From a checkpoint of a small transformer trained on Wikipedia: no biases in attention or MLP.
Each number is 200 + 40 x the weight over its row's rms, rounded and kept within 0 to 999. Layers, rows and columns count from 0. The size before them is the row's rms in percent of the matrix's.

# q: layer 13 attention query, 512x256, rms 0.389, rows 468-481, columns 0-255
# k: layer 13 attention key, 512x256, rms 0.368, rows 468-480, columns 0-255
q468,101,212,197,155,206,228,181,179,195,188,180,178,174,174,208,159,223,210,203,224,132,130,163,249,263,197,253,253,131,197,259,208,136,211,252,236,208,184,94,193,224,181,183,191,208,194,217,231,244,185,243,227,239,231,149,161,216,224,149,168,190,211,270,302,143,227,98,238,184,130,211,232,179,172,252,226,191,100,246,236,206,232,240,210,216,250,178,125,250,182,242,161,261,184,191,247,157,168,240,205,204,210,174,170,182,189,180,199,219,177,204,239,222,175,168,139,200,178,223,98,172,213,185,143,190,273,187,200,210,231,194,189,177,217,245,219,234,225,207,201,173,181,170,169,220,249,197,251,189,198,148,164,228,200,197,188,185,146,183,199,176,227,161,207,187,200,232,194,244,314,238,193,231,305,198,202,143,186,275,257,239,167,244,134,202,260,140,259,165,223,201,174,195,240,255,128,172,180,153,120,101,264,115,188,159,204,255,194,172,277,140,214,220,300,220,309,223,216,174,267,159,218,201,215,175,201,159,252,179,219,231,197,159,234,206,236,256,164,217,211,194,171,244,180,284,228,204,220,169,207,195,249,222,204,131,204,237
k468,091,145,153,198,154,252,253,199,194,208,196,221,195,220,231,204,245,198,152,187,175,253,312,180,267,219,218,201,213,234,143,243,161,241,185,150,181,145,161,170,172,226,222,225,221,234,201,215,202,172,225,153,145,256,191,248,243,129,274,301,211,158,128,221,268,232,185,129,239,234,227,238,155,230,227,248,134,231,233,270,222,245,208,153,163,209,197,253,233,196,200,156,195,203,125,230,151,198,117,251,207,142,193,258,170,181,162,246,236,255,141,240,239,139,196,176,222,151,141,172,160,207,199,228,151,225,165,225,247,287,172,170,206,198,151,184,148,189,218,240,164,195,262,213,210,174,237,213,172,185,253,211,222,149,157,198,214,190,179,192,162,228,242,255,210,196,147,204,236,199,133,169,238,233,277,157,195,152,216,168,233,246,157,182,251,242,283,181,246,212,149,143,144,233,174,184,191,135,152,169,235,201,231,125,235,224,202,218,102,189,283,151,156,231,208,186,166,215,177,183,113,200,183,203,237,216,176,126,164,250,216,182,214,235,188,170,118,187,172,250,240,208,179,206,252,150,191,233,204,195,265,242,198,115,226,246,255
q469,091,266,208,211,302,234,176,179,235,185,182,165,163,205,192,184,127,181,225,235,167,298,169,159,207,130,239,126,140,259,205,134,236,289,228,296,157,290,179,272,215,174,118,230,175,108,248,221,169,296,236,219,191,201,157,221,164,189,272,216,171,193,197,219,188,195,192,199,216,283,187,214,157,176,313,202,244,188,233,157,248,204,233,196,206,130,189,180,174,154,248,210,220,215,213,209,227,182,202,205,224,236,192,208,184,197,201,155,237,212,230,122,225,254,189,161,180,166,200,254,194,200,180,180,65,238,238,216,231,186,276,194,193,218,202,158,153,186,207,191,224,104,143,156,235,207,163,191,223,154,185,248,220,216,203,247,165,179,196,180,276,162,187,195,210,200,206,209,211,188,213,203,196,233,198,188,244,283,171,189,183,219,114,221,279,174,204,184,201,210,166,314,241,209,227,178,257,173,120,207,198,211,210,171,234,214,166,143,203,255,231,219,241,208,207,184,193,217,164,211,212,201,165,154,229,265,167,193,185,232,225,162,210,270,190,253,278,195,191,311,223,223,225,186,209,209,191,174,166,167,200,202,114,201,206,203,105
k469,092,203,175,160,268,212,227,225,230,192,202,220,197,184,192,199,218,228,96,122,178,277,273,155,204,218,175,173,216,152,191,204,196,231,173,186,241,261,148,228,173,179,195,254,248,180,260,144,133,192,172,174,193,201,232,159,237,146,173,182,191,227,218,257,230,207,183,200,240,194,154,265,204,220,226,162,151,219,217,169,235,155,188,197,161,176,141,249,155,159,153,132,241,270,232,173,174,241,222,148,193,168,138,263,132,249,209,169,208,280,216,205,188,179,182,169,157,154,236,198,236,300,196,279,180,173,271,212,265,182,207,211,188,227,227,214,228,232,251,215,113,244,243,178,188,199,148,296,218,257,275,250,201,221,191,223,169,181,194,280,153,235,233,223,176,131,199,201,236,266,221,246,227,194,203,197,188,293,190,234,159,235,224,191,205,238,109,232,129,215,207,223,161,213,153,129,168,167,131,230,213,211,167,131,217,201,228,256,148,159,181,175,228,198,168,192,155,124,171,218,162,234,233,119,231,271,156,191,174,135,170,217,201,213,150,128,186,189,186,150,192,198,136,261,179,190,254,149,213,183,198,183,157,107,145,237,236
q470,079,216,226,227,217,260,188,176,151,170,162,222,239,241,271,205,169,174,241,224,220,239,246,202,112,177,237,175,210,239,191,178,125,262,154,209,201,149,139,218,168,183,237,235,162,180,173,123,183,162,143,199,209,162,165,199,224,195,242,217,128,212,207,252,267,262,231,152,265,149,158,171,150,184,194,179,240,204,128,203,303,220,206,180,135,227,174,210,186,167,247,184,259,191,167,234,200,162,171,268,203,155,182,221,164,225,211,204,181,184,240,230,241,233,192,194,292,236,126,158,208,166,175,206,127,225,195,184,206,119,183,251,180,180,214,111,247,154,162,172,186,143,92,149,216,253,240,202,163,238,219,188,118,179,219,123,158,257,126,129,241,203,241,200,226,184,170,190,160,230,174,219,205,164,199,192,229,231,122,158,237,223,165,218,168,195,241,229,202,151,228,239,235,154,288,171,230,115,240,156,210,181,183,268,269,247,205,185,199,162,228,172,221,210,201,210,220,228,191,225,160,239,264,137,213,193,253,167,146,205,272,260,154,174,241,203,194,177,192,194,241,175,226,109,178,151,275,156,233,235,192,189,290,232,197,180,227
k470,084,229,192,160,209,183,241,203,228,185,176,230,151,169,186,168,202,257,128,184,220,126,162,255,270,290,198,171,239,234,182,180,219,122,196,250,244,209,223,261,209,254,197,224,177,188,180,193,161,197,234,270,206,184,160,272,152,180,203,172,176,129,244,260,160,292,252,198,187,195,144,267,233,178,258,138,248,211,189,245,184,235,275,188,204,142,186,156,264,150,231,204,254,144,287,205,180,177,162,225,161,237,171,227,130,214,217,234,190,190,162,247,187,216,172,230,195,121,155,222,236,205,209,154,213,204,226,217,104,206,277,256,211,165,229,227,235,207,196,266,150,183,133,170,165,214,222,233,131,220,231,253,181,206,164,263,187,226,211,234,225,263,194,225,222,299,143,193,191,195,203,192,190,205,232,240,196,266,204,174,244,197,270,171,212,193,284,175,288,256,131,167,268,168,131,190,181,256,133,189,241,228,170,187,198,186,208,141,184,247,232,240,144,155,207,138,190,107,173,197,189,118,218,237,194,196,223,213,170,178,198,188,231,224,180,173,189,210,255,215,226,130,161,164,231,149,205,220,120,134,166,145,194,211,173,247,211
q471,099,176,141,205,242,287,180,125,226,211,185,209,260,196,152,123,152,210,164,195,184,229,271,209,168,231,223,141,195,140,177,158,147,155,186,227,166,214,220,183,248,203,285,185,199,224,267,265,212,186,200,208,177,248,176,206,236,158,186,208,128,195,163,173,256,165,203,222,166,209,181,185,177,182,152,253,234,135,76,231,172,228,106,207,191,200,142,175,166,181,280,238,248,271,166,183,225,148,216,222,139,229,210,197,178,221,240,182,191,172,229,175,150,236,231,131,237,243,147,157,223,177,129,184,180,128,247,167,208,254,162,237,167,148,201,204,265,203,221,194,144,166,156,243,218,262,183,171,163,171,237,154,166,274,213,179,207,192,196,155,188,245,187,186,174,217,171,113,236,223,200,157,160,190,212,175,180,214,177,134,210,237,231,172,255,122,216,148,179,212,288,189,171,228,198,240,240,170,207,253,234,280,202,140,151,219,216,220,269,127,267,205,252,222,198,221,189,252,203,192,236,202,104,115,215,248,153,141,220,191,202,203,193,217,195,235,255,228,159,169,211,200,187,149,188,141,191,208,250,302,142,169,271,207,200,149,214
k471,095,237,113,183,171,296,171,138,181,154,180,166,192,230,155,165,108,195,207,271,288,137,231,158,188,94,174,250,242,200,201,124,231,237,245,216,201,149,215,260,258,141,114,226,154,237,161,242,242,248,217,210,173,200,214,264,204,258,261,230,157,214,172,141,192,194,187,173,197,173,251,184,258,244,170,190,214,231,147,191,190,135,173,239,243,169,240,227,209,192,249,162,157,264,147,237,262,101,198,175,213,227,181,144,218,194,177,248,183,152,256,181,242,237,152,228,232,178,183,188,162,130,217,182,207,201,188,166,202,238,201,236,240,236,197,198,266,177,278,270,271,215,162,235,209,168,223,145,165,191,170,232,128,220,206,111,183,220,186,162,211,130,198,162,191,202,187,179,198,207,145,211,128,148,191,153,203,199,236,203,220,156,197,211,224,170,271,211,161,147,236,196,197,224,238,232,228,212,221,213,159,235,259,177,110,229,186,203,217,261,279,223,206,209,245,172,259,206,196,214,136,171,144,166,251,160,197,225,230,230,244,175,255,231,196,216,181,127,277,221,281,187,194,134,182,222,181,136,159,164,196,186,242,211,232,216,179
q472,102,183,217,239,211,285,210,222,204,207,223,180,247,244,295,197,289,200,165,173,236,221,234,207,166,224,173,89,143,142,157,228,175,177,208,230,169,285,201,199,219,148,145,219,161,271,213,222,144,142,198,154,125,191,206,258,233,139,172,206,228,226,152,187,179,167,203,212,95,253,180,209,154,222,208,271,183,207,142,198,170,210,192,205,272,259,148,228,247,275,207,234,178,205,248,165,219,223,276,128,256,166,142,140,145,252,109,253,232,191,202,190,258,235,175,245,212,230,212,229,243,182,219,179,225,261,199,168,282,178,199,271,161,159,147,205,242,215,179,242,150,210,218,309,157,234,149,190,208,231,186,210,203,246,177,211,271,249,225,216,192,155,114,190,179,103,163,214,190,227,151,165,148,215,176,202,165,156,203,212,240,206,180,199,160,140,188,190,198,188,258,187,260,238,129,258,191,203,219,173,164,251,135,207,162,198,235,212,149,177,192,204,224,187,282,229,171,205,209,206,200,256,200,225,245,197,187,229,178,220,212,210,83,240,173,184,218,237,269,216,192,194,194,138,242,210,213,253,244,219,244,251,227,180,195,192,193
k472,097,141,214,176,180,173,184,232,231,195,191,278,234,245,192,194,175,196,274,202,185,210,179,178,169,139,248,172,198,187,216,180,314,162,217,191,134,173,199,161,228,197,229,137,153,225,204,107,195,191,146,214,180,137,221,133,231,249,167,154,154,95,178,179,211,248,201,215,159,217,128,115,177,236,171,156,281,215,279,230,204,179,275,211,287,161,210,172,261,199,242,135,247,245,195,171,212,133,261,164,191,234,196,236,263,194,182,147,156,134,271,229,190,206,209,222,270,268,221,171,165,220,143,223,213,181,229,231,193,250,165,226,236,199,146,300,196,218,205,301,242,206,200,209,219,163,184,227,156,266,127,191,235,217,214,213,253,201,202,184,234,193,213,231,237,168,194,143,197,203,200,178,188,162,136,236,255,163,210,183,193,163,156,203,193,211,272,259,190,166,186,156,186,162,146,182,160,236,198,252,109,228,212,190,192,207,148,226,240,143,149,243,171,226,164,165,239,202,161,167,281,233,223,147,177,204,277,177,230,256,240,206,134,206,199,185,284,267,187,176,262,228,203,240,198,237,261,173,221,229,177,213,260,229,198,234,180
q473,093,233,215,151,187,223,182,200,137,218,218,195,197,211,185,246,237,252,186,199,228,141,151,202,191,174,207,220,223,198,200,216,195,173,185,105,196,155,194,249,202,203,189,245,211,242,183,175,161,144,250,258,196,190,202,134,224,211,168,293,217,257,240,176,154,232,268,250,190,228,222,206,159,234,191,261,195,211,208,214,245,219,213,227,189,242,170,173,259,198,210,250,187,149,218,189,124,278,231,158,157,195,200,267,156,215,239,167,159,257,220,216,203,131,131,129,203,110,184,155,174,242,179,172,260,187,201,334,174,220,254,169,206,187,196,267,144,250,155,152,168,254,198,234,198,178,165,194,114,182,163,248,187,245,180,253,197,211,198,224,234,136,163,247,172,173,163,271,199,217,190,275,198,216,87,218,193,195,235,237,213,160,142,180,169,298,179,227,173,200,202,151,204,142,112,179,211,198,171,247,196,187,250,185,178,165,236,185,172,280,221,175,174,222,175,187,226,205,254,233,212,129,282,276,212,144,162,247,143,171,153,164,156,227,199,232,57,166,228,200,181,226,199,198,204,286,194,196,190,171,161,126,224,178,250,173,203
k473,093,202,297,136,201,206,195,213,156,218,168,182,152,196,242,143,222,199,167,224,255,247,169,164,215,219,202,246,199,247,215,187,240,182,163,166,273,202,290,219,239,201,193,230,237,245,245,233,146,253,248,185,181,181,221,161,201,229,195,141,189,227,157,218,189,219,226,155,189,168,250,183,198,231,214,280,175,212,176,174,173,167,227,126,234,212,172,276,147,216,161,198,252,238,200,225,225,213,152,229,161,172,221,258,218,219,182,181,173,188,182,202,208,215,245,203,255,317,138,218,259,198,217,269,190,145,198,285,218,102,214,241,179,182,163,166,193,217,189,268,169,212,199,248,234,170,213,231,191,123,171,291,192,187,176,255,161,186,253,188,221,124,145,198,217,177,120,245,178,281,150,177,272,229,166,239,239,129,249,140,127,249,208,168,177,214,248,267,150,220,163,242,229,201,210,235,203,162,193,149,287,274,215,171,191,186,96,238,222,198,197,229,124,230,209,179,233,203,135,184,157,180,195,128,246,252,156,228,162,249,204,224,160,183,193,202,161,202,198,207,205,211,269,233,156,175,92,223,241,169,178,195,168,125,218,267,213
q474,091,222,220,200,233,206,116,236,151,266,202,215,122,196,211,209,177,186,154,181,241,235,229,249,256,162,240,189,273,213,181,161,197,191,216,197,219,213,225,243,167,209,218,272,204,203,152,226,180,282,197,179,244,162,168,238,175,276,301,206,198,163,131,132,143,158,172,223,195,194,216,156,239,233,215,162,197,261,181,140,248,122,163,210,179,178,277,216,151,204,198,276,182,152,162,188,209,206,198,227,125,202,187,222,226,214,203,178,193,201,158,145,229,187,231,177,187,158,203,272,214,182,142,255,170,243,164,199,229,170,200,255,174,214,218,160,146,162,154,230,245,217,114,233,175,174,200,202,185,262,259,189,259,248,217,124,251,145,236,223,272,252,166,254,206,189,230,178,188,212,271,218,201,210,168,163,235,207,162,196,138,194,221,165,159,222,258,58,234,269,210,225,252,198,247,240,132,235,279,182,216,167,188,187,223,167,246,181,201,125,281,223,251,140,257,175,212,150,232,149,237,153,191,200,232,207,174,214,239,281,240,204,256,218,199,201,229,243,142,191,203,206,250,161,130,190,136,124,197,199,214,204,215,164,281,145,186
k474,095,211,287,297,213,154,216,159,168,156,132,163,200,219,190,166,220,261,238,245,216,229,257,178,167,130,225,169,167,209,254,281,187,184,141,195,199,192,190,292,192,148,174,237,178,222,184,197,199,173,216,184,190,268,194,229,151,267,176,244,284,165,172,169,223,150,203,198,273,219,168,262,251,268,226,187,134,170,221,190,188,186,199,291,237,224,118,175,92,238,161,158,139,196,224,233,190,195,173,206,224,180,150,238,182,261,181,205,216,190,155,221,214,278,259,194,239,210,210,233,229,208,227,131,216,200,272,168,271,242,223,198,235,204,140,228,248,177,250,199,281,183,229,153,96,204,220,181,269,120,136,180,240,262,216,192,250,242,191,261,226,211,261,184,159,235,198,186,223,194,160,177,132,204,206,210,234,210,235,196,212,197,144,178,197,123,162,206,139,188,279,214,246,233,136,280,273,212,229,175,237,191,169,201,199,260,200,174,199,139,240,187,116,200,204,205,186,166,194,189,168,244,157,192,152,198,153,213,190,189,194,180,194,179,133,118,156,174,186,219,242,211,189,185,162,166,204,240,168,145,225,191,229,137,144,241,194
q475,080,210,226,204,229,243,204,188,180,173,232,139,211,199,202,151,198,251,212,99,129,196,153,222,222,270,192,167,171,68,199,273,226,176,194,150,182,168,215,219,211,269,230,136,239,245,194,165,189,119,187,153,298,213,115,221,207,199,162,237,140,131,215,172,160,221,184,206,252,207,237,248,196,202,160,231,230,201,137,191,170,208,185,211,168,225,207,189,181,234,232,228,179,244,231,202,184,226,155,176,222,221,171,229,152,237,194,293,172,124,181,202,196,99,208,152,206,171,230,192,237,189,205,159,210,205,239,230,164,180,212,210,254,178,214,269,243,199,134,198,236,204,186,287,224,199,209,185,236,104,152,240,192,234,114,164,160,278,254,163,192,153,234,253,210,161,197,192,212,179,226,244,175,165,155,192,83,167,223,183,152,109,182,148,194,226,177,153,178,204,268,224,194,150,163,232,169,154,198,224,248,209,169,174,192,212,223,214,138,243,200,140,223,179,226,149,209,150,215,196,177,163,207,162,244,214,273,155,185,255,142,176,258,238,197,120,133,248,174,145,209,130,268,210,203,256,197,171,193,205,166,243,153,138,156,183,140
k475,081,248,279,118,256,240,150,180,156,193,179,195,181,245,235,205,225,185,222,244,199,261,231,154,185,223,217,188,235,184,212,158,170,231,225,208,250,217,218,173,260,154,179,198,94,246,213,182,180,251,171,233,228,168,159,238,153,159,219,277,255,141,84,228,209,229,131,207,219,231,245,157,173,181,260,217,170,205,237,118,250,176,172,223,198,127,221,265,245,246,183,92,175,213,189,232,207,81,222,155,163,183,210,223,252,187,152,180,198,173,164,249,226,226,207,225,211,195,159,223,231,212,278,124,167,245,166,205,218,248,212,154,177,254,194,213,193,180,168,208,229,250,224,155,206,192,147,157,240,122,202,213,303,196,249,218,172,192,215,223,201,217,224,219,187,276,244,172,234,244,231,203,196,250,228,229,177,166,212,204,174,238,262,209,248,164,171,253,146,194,229,256,211,201,251,219,194,161,175,236,163,173,164,270,189,242,229,170,246,210,272,227,202,185,120,212,231,201,268,203,149,212,127,205,211,239,90,162,235,222,252,255,225,183,275,244,198,222,131,237,179,204,234,128,166,184,184,190,146,242,163,215,276,195,177,161,203
q476,100,238,203,166,204,269,241,207,234,206,181,144,241,209,160,223,189,168,174,166,240,145,230,217,186,213,233,202,209,295,213,159,254,152,271,204,195,161,149,209,131,150,154,204,210,207,190,193,285,150,161,167,209,237,117,252,187,173,257,214,277,148,238,203,195,214,216,181,185,199,242,189,228,202,289,234,195,289,216,161,199,248,239,187,177,213,158,204,233,236,161,165,213,199,211,145,191,182,189,196,268,155,227,247,181,207,186,232,243,237,192,179,147,160,234,223,174,206,204,124,181,196,166,150,232,245,173,198,291,157,245,225,216,221,208,231,185,295,200,229,145,152,183,172,176,149,207,166,282,256,139,168,185,265,164,161,201,207,168,229,174,243,128,262,168,150,229,189,131,219,197,211,206,125,165,150,227,190,232,150,162,200,184,158,209,199,186,210,203,192,223,156,211,213,244,157,315,219,172,233,171,143,219,130,165,150,249,191,115,169,180,115,210,194,223,194,170,257,180,152,91,230,197,204,116,230,124,117,163,155,122,183,227,166,174,178,157,217,182,230,243,213,150,221,213,201,236,259,148,168,178,285,178,212,230,137,205
k476,103,156,170,174,255,218,167,226,237,151,211,158,63,196,149,208,226,132,231,233,198,216,209,206,218,188,212,243,245,234,234,270,156,246,229,229,122,213,167,204,151,189,209,237,185,220,261,233,200,116,153,179,232,216,162,220,218,238,130,175,75,189,204,211,177,163,201,251,201,221,238,210,214,244,159,227,218,132,263,236,189,163,232,235,150,165,202,197,173,243,187,195,168,149,246,184,242,180,170,179,182,189,193,228,161,257,178,170,175,142,180,189,179,148,189,168,207,158,216,289,157,185,202,169,146,185,182,160,229,210,235,194,205,175,167,260,112,247,239,229,208,155,208,119,220,242,154,278,224,185,280,190,178,173,235,164,177,232,155,203,186,318,228,135,192,158,230,233,206,189,179,275,152,149,208,173,200,214,186,209,246,194,214,125,183,239,175,163,139,144,232,114,228,247,200,222,157,296,218,158,148,225,215,91,197,206,219,223,214,159,180,263,198,192,186,142,178,232,187,134,246,159,194,201,234,233,218,137,206,229,224,191,243,313,150,214,216,277,215,201,216,231,250,217,205,223,134,191,206,249,217,179,180,136,243,215,159
q477,099,255,244,97,229,195,230,219,220,169,195,276,136,201,195,88,214,303,170,224,116,168,232,255,206,229,213,135,194,210,238,217,231,215,163,225,212,253,207,135,224,259,209,246,139,235,188,206,113,190,221,179,219,176,253,171,161,250,210,147,200,226,156,218,166,205,136,204,171,193,204,150,178,169,150,165,191,202,195,233,244,241,255,152,261,192,136,200,211,240,273,215,193,153,204,284,171,169,212,219,114,199,221,238,195,268,184,214,225,74,153,234,174,185,184,247,160,205,213,224,127,190,175,184,199,243,210,242,163,223,216,176,210,260,140,221,221,157,158,213,293,182,237,163,187,247,207,140,181,183,196,156,196,165,202,242,258,189,185,235,214,222,181,191,206,230,237,105,154,160,253,172,187,215,237,145,240,174,152,242,174,206,141,193,155,207,181,280,270,226,192,236,232,205,255,189,196,259,176,214,183,256,222,194,221,202,220,158,228,135,250,170,220,233,205,246,210,208,174,175,202,200,282,171,180,241,190,133,209,176,178,211,303,234,199,188,192,139,233,260,144,206,189,173,167,216,183,144,158,311,212,225,247,149,190,166,145
k477,091,151,189,196,191,190,198,241,125,216,169,155,243,217,233,217,157,259,196,173,213,194,194,156,240,257,223,161,240,224,199,144,221,167,289,199,264,178,218,159,163,152,213,236,231,199,226,158,212,204,247,165,158,162,212,201,211,166,113,178,273,144,230,147,115,226,161,244,187,239,172,158,215,196,229,215,227,206,225,214,140,238,223,138,179,146,114,227,168,211,226,237,247,174,203,140,198,236,133,240,180,187,232,202,138,94,181,168,268,87,253,244,189,249,196,281,149,219,144,191,198,219,142,230,193,189,184,196,261,223,210,220,183,184,251,198,216,144,248,179,236,241,160,212,135,195,133,255,226,200,229,238,168,234,188,145,230,198,164,188,151,141,203,171,170,236,176,236,217,225,130,221,230,224,236,194,148,199,218,219,256,232,185,248,263,235,223,215,252,152,174,138,159,240,192,237,211,151,275,219,129,210,210,223,178,170,184,217,161,233,162,194,173,222,214,153,152,144,184,235,252,279,135,100,155,184,147,165,192,234,137,218,205,253,162,203,183,101,233,147,223,187,178,195,177,138,198,231,257,188,201,180,227,251,248,300,221
q478,079,166,170,137,180,192,274,249,203,217,262,144,163,209,169,256,234,206,225,215,204,195,225,163,275,201,165,261,216,203,175,166,191,207,144,250,172,183,216,236,231,170,170,241,123,245,230,194,148,259,282,271,133,202,138,134,188,202,230,120,182,238,224,158,171,205,274,149,135,143,217,220,156,160,204,185,214,210,162,171,234,180,257,208,216,178,205,161,136,219,98,179,260,176,236,180,271,187,154,210,135,255,131,185,214,154,279,192,205,167,252,209,190,270,177,132,172,175,202,191,153,225,225,250,267,171,162,166,185,182,201,248,256,230,257,174,175,176,218,168,229,179,270,267,193,171,178,164,211,266,276,175,166,179,214,268,167,183,110,231,179,289,215,246,206,239,141,160,176,199,177,167,304,225,225,190,260,160,181,175,278,197,162,203,174,164,225,231,268,158,195,248,231,293,226,177,144,193,139,145,199,212,299,163,203,225,220,227,229,223,214,259,190,255,174,202,202,182,236,217,117,150,155,206,201,219,241,154,203,204,260,222,176,175,194,208,210,141,211,189,210,181,210,233,210,170,156,189,186,260,203,185,184,220,232,218,190
k478,084,167,209,213,285,215,205,155,198,211,126,182,177,162,269,223,208,241,152,228,202,142,157,172,168,248,174,219,165,230,189,205,179,174,150,196,258,181,202,269,200,188,227,234,271,212,169,173,185,259,209,114,167,245,143,174,204,154,194,304,159,244,212,210,165,215,185,189,151,155,153,197,250,250,173,265,186,169,165,185,186,155,229,217,210,236,114,125,208,186,150,226,196,223,196,172,101,299,84,138,216,190,161,168,225,221,227,138,212,190,248,261,191,209,170,170,209,153,237,249,202,211,158,202,178,155,192,203,236,216,185,206,179,169,169,165,208,176,192,189,213,210,256,227,224,352,207,238,132,146,164,261,205,199,173,259,187,227,253,230,147,296,183,197,213,211,193,198,167,175,248,141,205,184,139,230,114,159,217,200,220,278,201,171,238,175,111,134,134,201,190,236,192,250,211,198,221,251,157,246,231,188,201,242,177,167,144,197,156,271,163,120,161,179,263,225,207,184,212,220,197,231,169,181,170,214,238,178,195,194,173,137,129,183,138,191,142,208,199,197,220,188,129,186,180,171,240,166,229,215,98,213,173,184,228,218,201
q479,087,226,239,169,139,226,245,228,166,225,256,151,243,191,194,162,262,191,171,165,154,203,183,220,243,172,182,230,234,164,142,211,136,214,181,87,166,195,248,219,238,225,202,195,171,217,237,160,145,61,112,184,182,255,228,182,253,216,154,164,220,166,209,222,238,142,189,150,221,221,192,229,150,225,113,222,152,229,152,219,265,172,132,228,182,198,185,230,213,197,282,144,194,182,166,119,177,215,200,225,163,224,172,219,181,177,243,195,185,238,183,179,208,156,185,194,125,265,188,187,252,172,135,160,231,200,238,184,213,182,227,212,195,97,213,225,256,187,174,241,218,226,243,245,249,220,141,239,168,171,205,299,180,238,160,130,164,229,247,196,190,181,191,233,253,180,160,225,172,219,171,264,192,190,164,232,135,181,217,203,260,241,115,201,287,266,216,147,217,198,240,196,134,121,216,174,259,194,271,170,240,246,144,134,168,212,212,163,157,226,210,174,232,163,178,193,245,213,271,257,216,237,212,172,220,181,263,194,210,161,189,237,241,167,197,143,210,181,194,141,193,204,222,180,289,173,226,233,180,241,202,164,261,208,108,148,159
k479,089,224,191,216,183,255,141,135,216,195,211,232,159,168,206,209,196,192,198,234,138,262,241,211,67,187,214,217,207,178,264,238,141,272,184,196,162,165,106,143,181,167,191,176,196,139,164,195,185,174,227,243,240,192,252,176,204,221,189,221,165,235,267,194,240,222,140,148,192,200,114,226,218,236,130,215,181,212,207,218,279,222,204,200,169,197,217,181,163,213,163,74,235,271,190,146,134,82,218,227,134,194,194,220,258,180,208,157,255,221,219,185,213,212,220,193,242,234,228,163,233,151,256,183,172,220,136,157,257,246,196,228,212,235,239,195,175,222,229,98,167,250,262,142,179,171,230,242,296,167,192,237,156,204,258,212,150,169,296,146,220,230,215,173,172,181,306,148,224,152,242,168,150,201,264,213,236,199,202,186,236,141,270,205,301,219,192,254,196,184,246,188,251,174,223,216,190,229,140,224,123,113,194,184,168,217,214,228,160,142,240,246,212,168,258,171,186,172,200,194,178,208,185,225,230,258,188,188,187,198,254,150,207,183,242,239,162,245,243,172,223,166,211,191,189,162,204,206,186,233,248,244,193,201,186,200,203
q480,093,233,220,250,101,150,234,169,174,187,174,233,253,127,177,243,167,226,159,219,202,186,135,205,158,248,259,206,175,222,187,257,204,234,206,145,221,213,228,219,226,251,235,220,220,177,223,189,208,120,142,125,237,223,178,156,208,242,177,258,240,174,209,113,211,206,178,150,233,188,196,212,142,223,228,236,223,252,200,147,206,249,203,210,212,237,170,164,228,250,205,231,194,161,266,143,205,164,126,216,201,152,173,226,199,179,159,179,230,227,243,203,327,164,217,263,187,236,239,175,199,127,181,193,217,208,186,190,172,236,185,183,270,234,206,169,147,206,185,192,50,203,158,203,230,190,191,180,212,187,154,261,181,164,194,161,205,176,203,216,211,220,226,234,127,151,232,248,250,159,256,229,151,142,155,174,186,227,254,239,154,169,158,209,174,210,193,174,214,218,248,170,161,160,217,97,152,170,206,203,215,150,252,185,195,157,150,234,254,209,235,190,136,239,220,259,175,224,209,225,134,220,193,284,264,131,209,142,113,189,201,190,263,129,137,166,158,165,174,130,190,136,181,190,193,184,248,244,198,90,207,202,128,136,195,169,208
k480,084,221,149,224,197,185,172,252,215,212,212,232,115,201,208,194,192,174,244,197,262,271,185,156,205,136,245,221,213,216,211,255,220,194,189,190,215,236,184,188,222,192,189,236,190,282,148,210,196,182,155,220,237,154,171,123,226,226,191,254,161,228,260,247,183,183,210,226,193,207,171,216,190,161,248,211,223,213,162,264,255,276,153,196,196,174,245,215,191,257,176,198,224,156,181,289,94,190,201,157,199,198,204,281,243,230,176,241,191,228,176,124,224,177,144,205,204,229,197,163,261,202,182,269,182,235,230,149,139,207,208,125,190,142,148,179,167,193,142,106,242,181,186,161,193,143,248,169,180,182,239,112,160,204,160,215,89,204,217,196,182,216,283,159,185,277,178,242,278,272,243,171,209,255,268,202,225,198,217,217,171,180,128,190,181,236,271,149,250,194,207,267,204,200,197,261,125,123,193,234,194,153,217,197,117,277,274,207,165,212,251,164,158,237,215,186,244,244,181,203,220,186,191,140,207,234,187,238,230,215,190,154,214,206,162,256,191,318,224,211,174,195,288,154,214,146,218,187,187,198,257,199,204,125,253,216,181
q481,094,159,226,194,195,213,117,144,204,231,232,270,163,188,172,200,228,202,200,203,216,213,179,250,159,146,163,262,162,225,168,190,223,192,194,220,191,198,250,164,227,234,226,177,271,218,219,255,170,213,178,210,175,219,150,163,168,210,234,137,187,109,140,123,236,168,213,209,205,225,226,170,215,243,159,157,188,165,295,181,202,195,206,227,199,224,248,249,171,220,245,196,189,266,225,154,236,229,264,158,208,248,162,194,226,182,153,192,254,220,259,212,267,138,229,137,186,218,126,241,217,214,202,221,229,177,224,159,196,190,196,237,214,205,181,207,185,207,238,150,244,210,213,115,115,255,249,215,209,182,157,247,289,221,349,204,202,224,234,206,218,213,282,240,206,190,209,171,93,221,210,221,224,253,225,251,223,143,182,233,187,145,177,105,177,153,178,166,345,183,174,304,203,182,205,207,188,221,231,134,221,229,164,265,183,204,169,200,171,206,175,173,135,135,213,241,177,209,194,217,122,196,150,157,203,123,182,283,174,178,186,251,193,230,172,179,213,182,183,117,280,264,195,240,215,210,209,214,182,216,217,216,125,167,204,246,186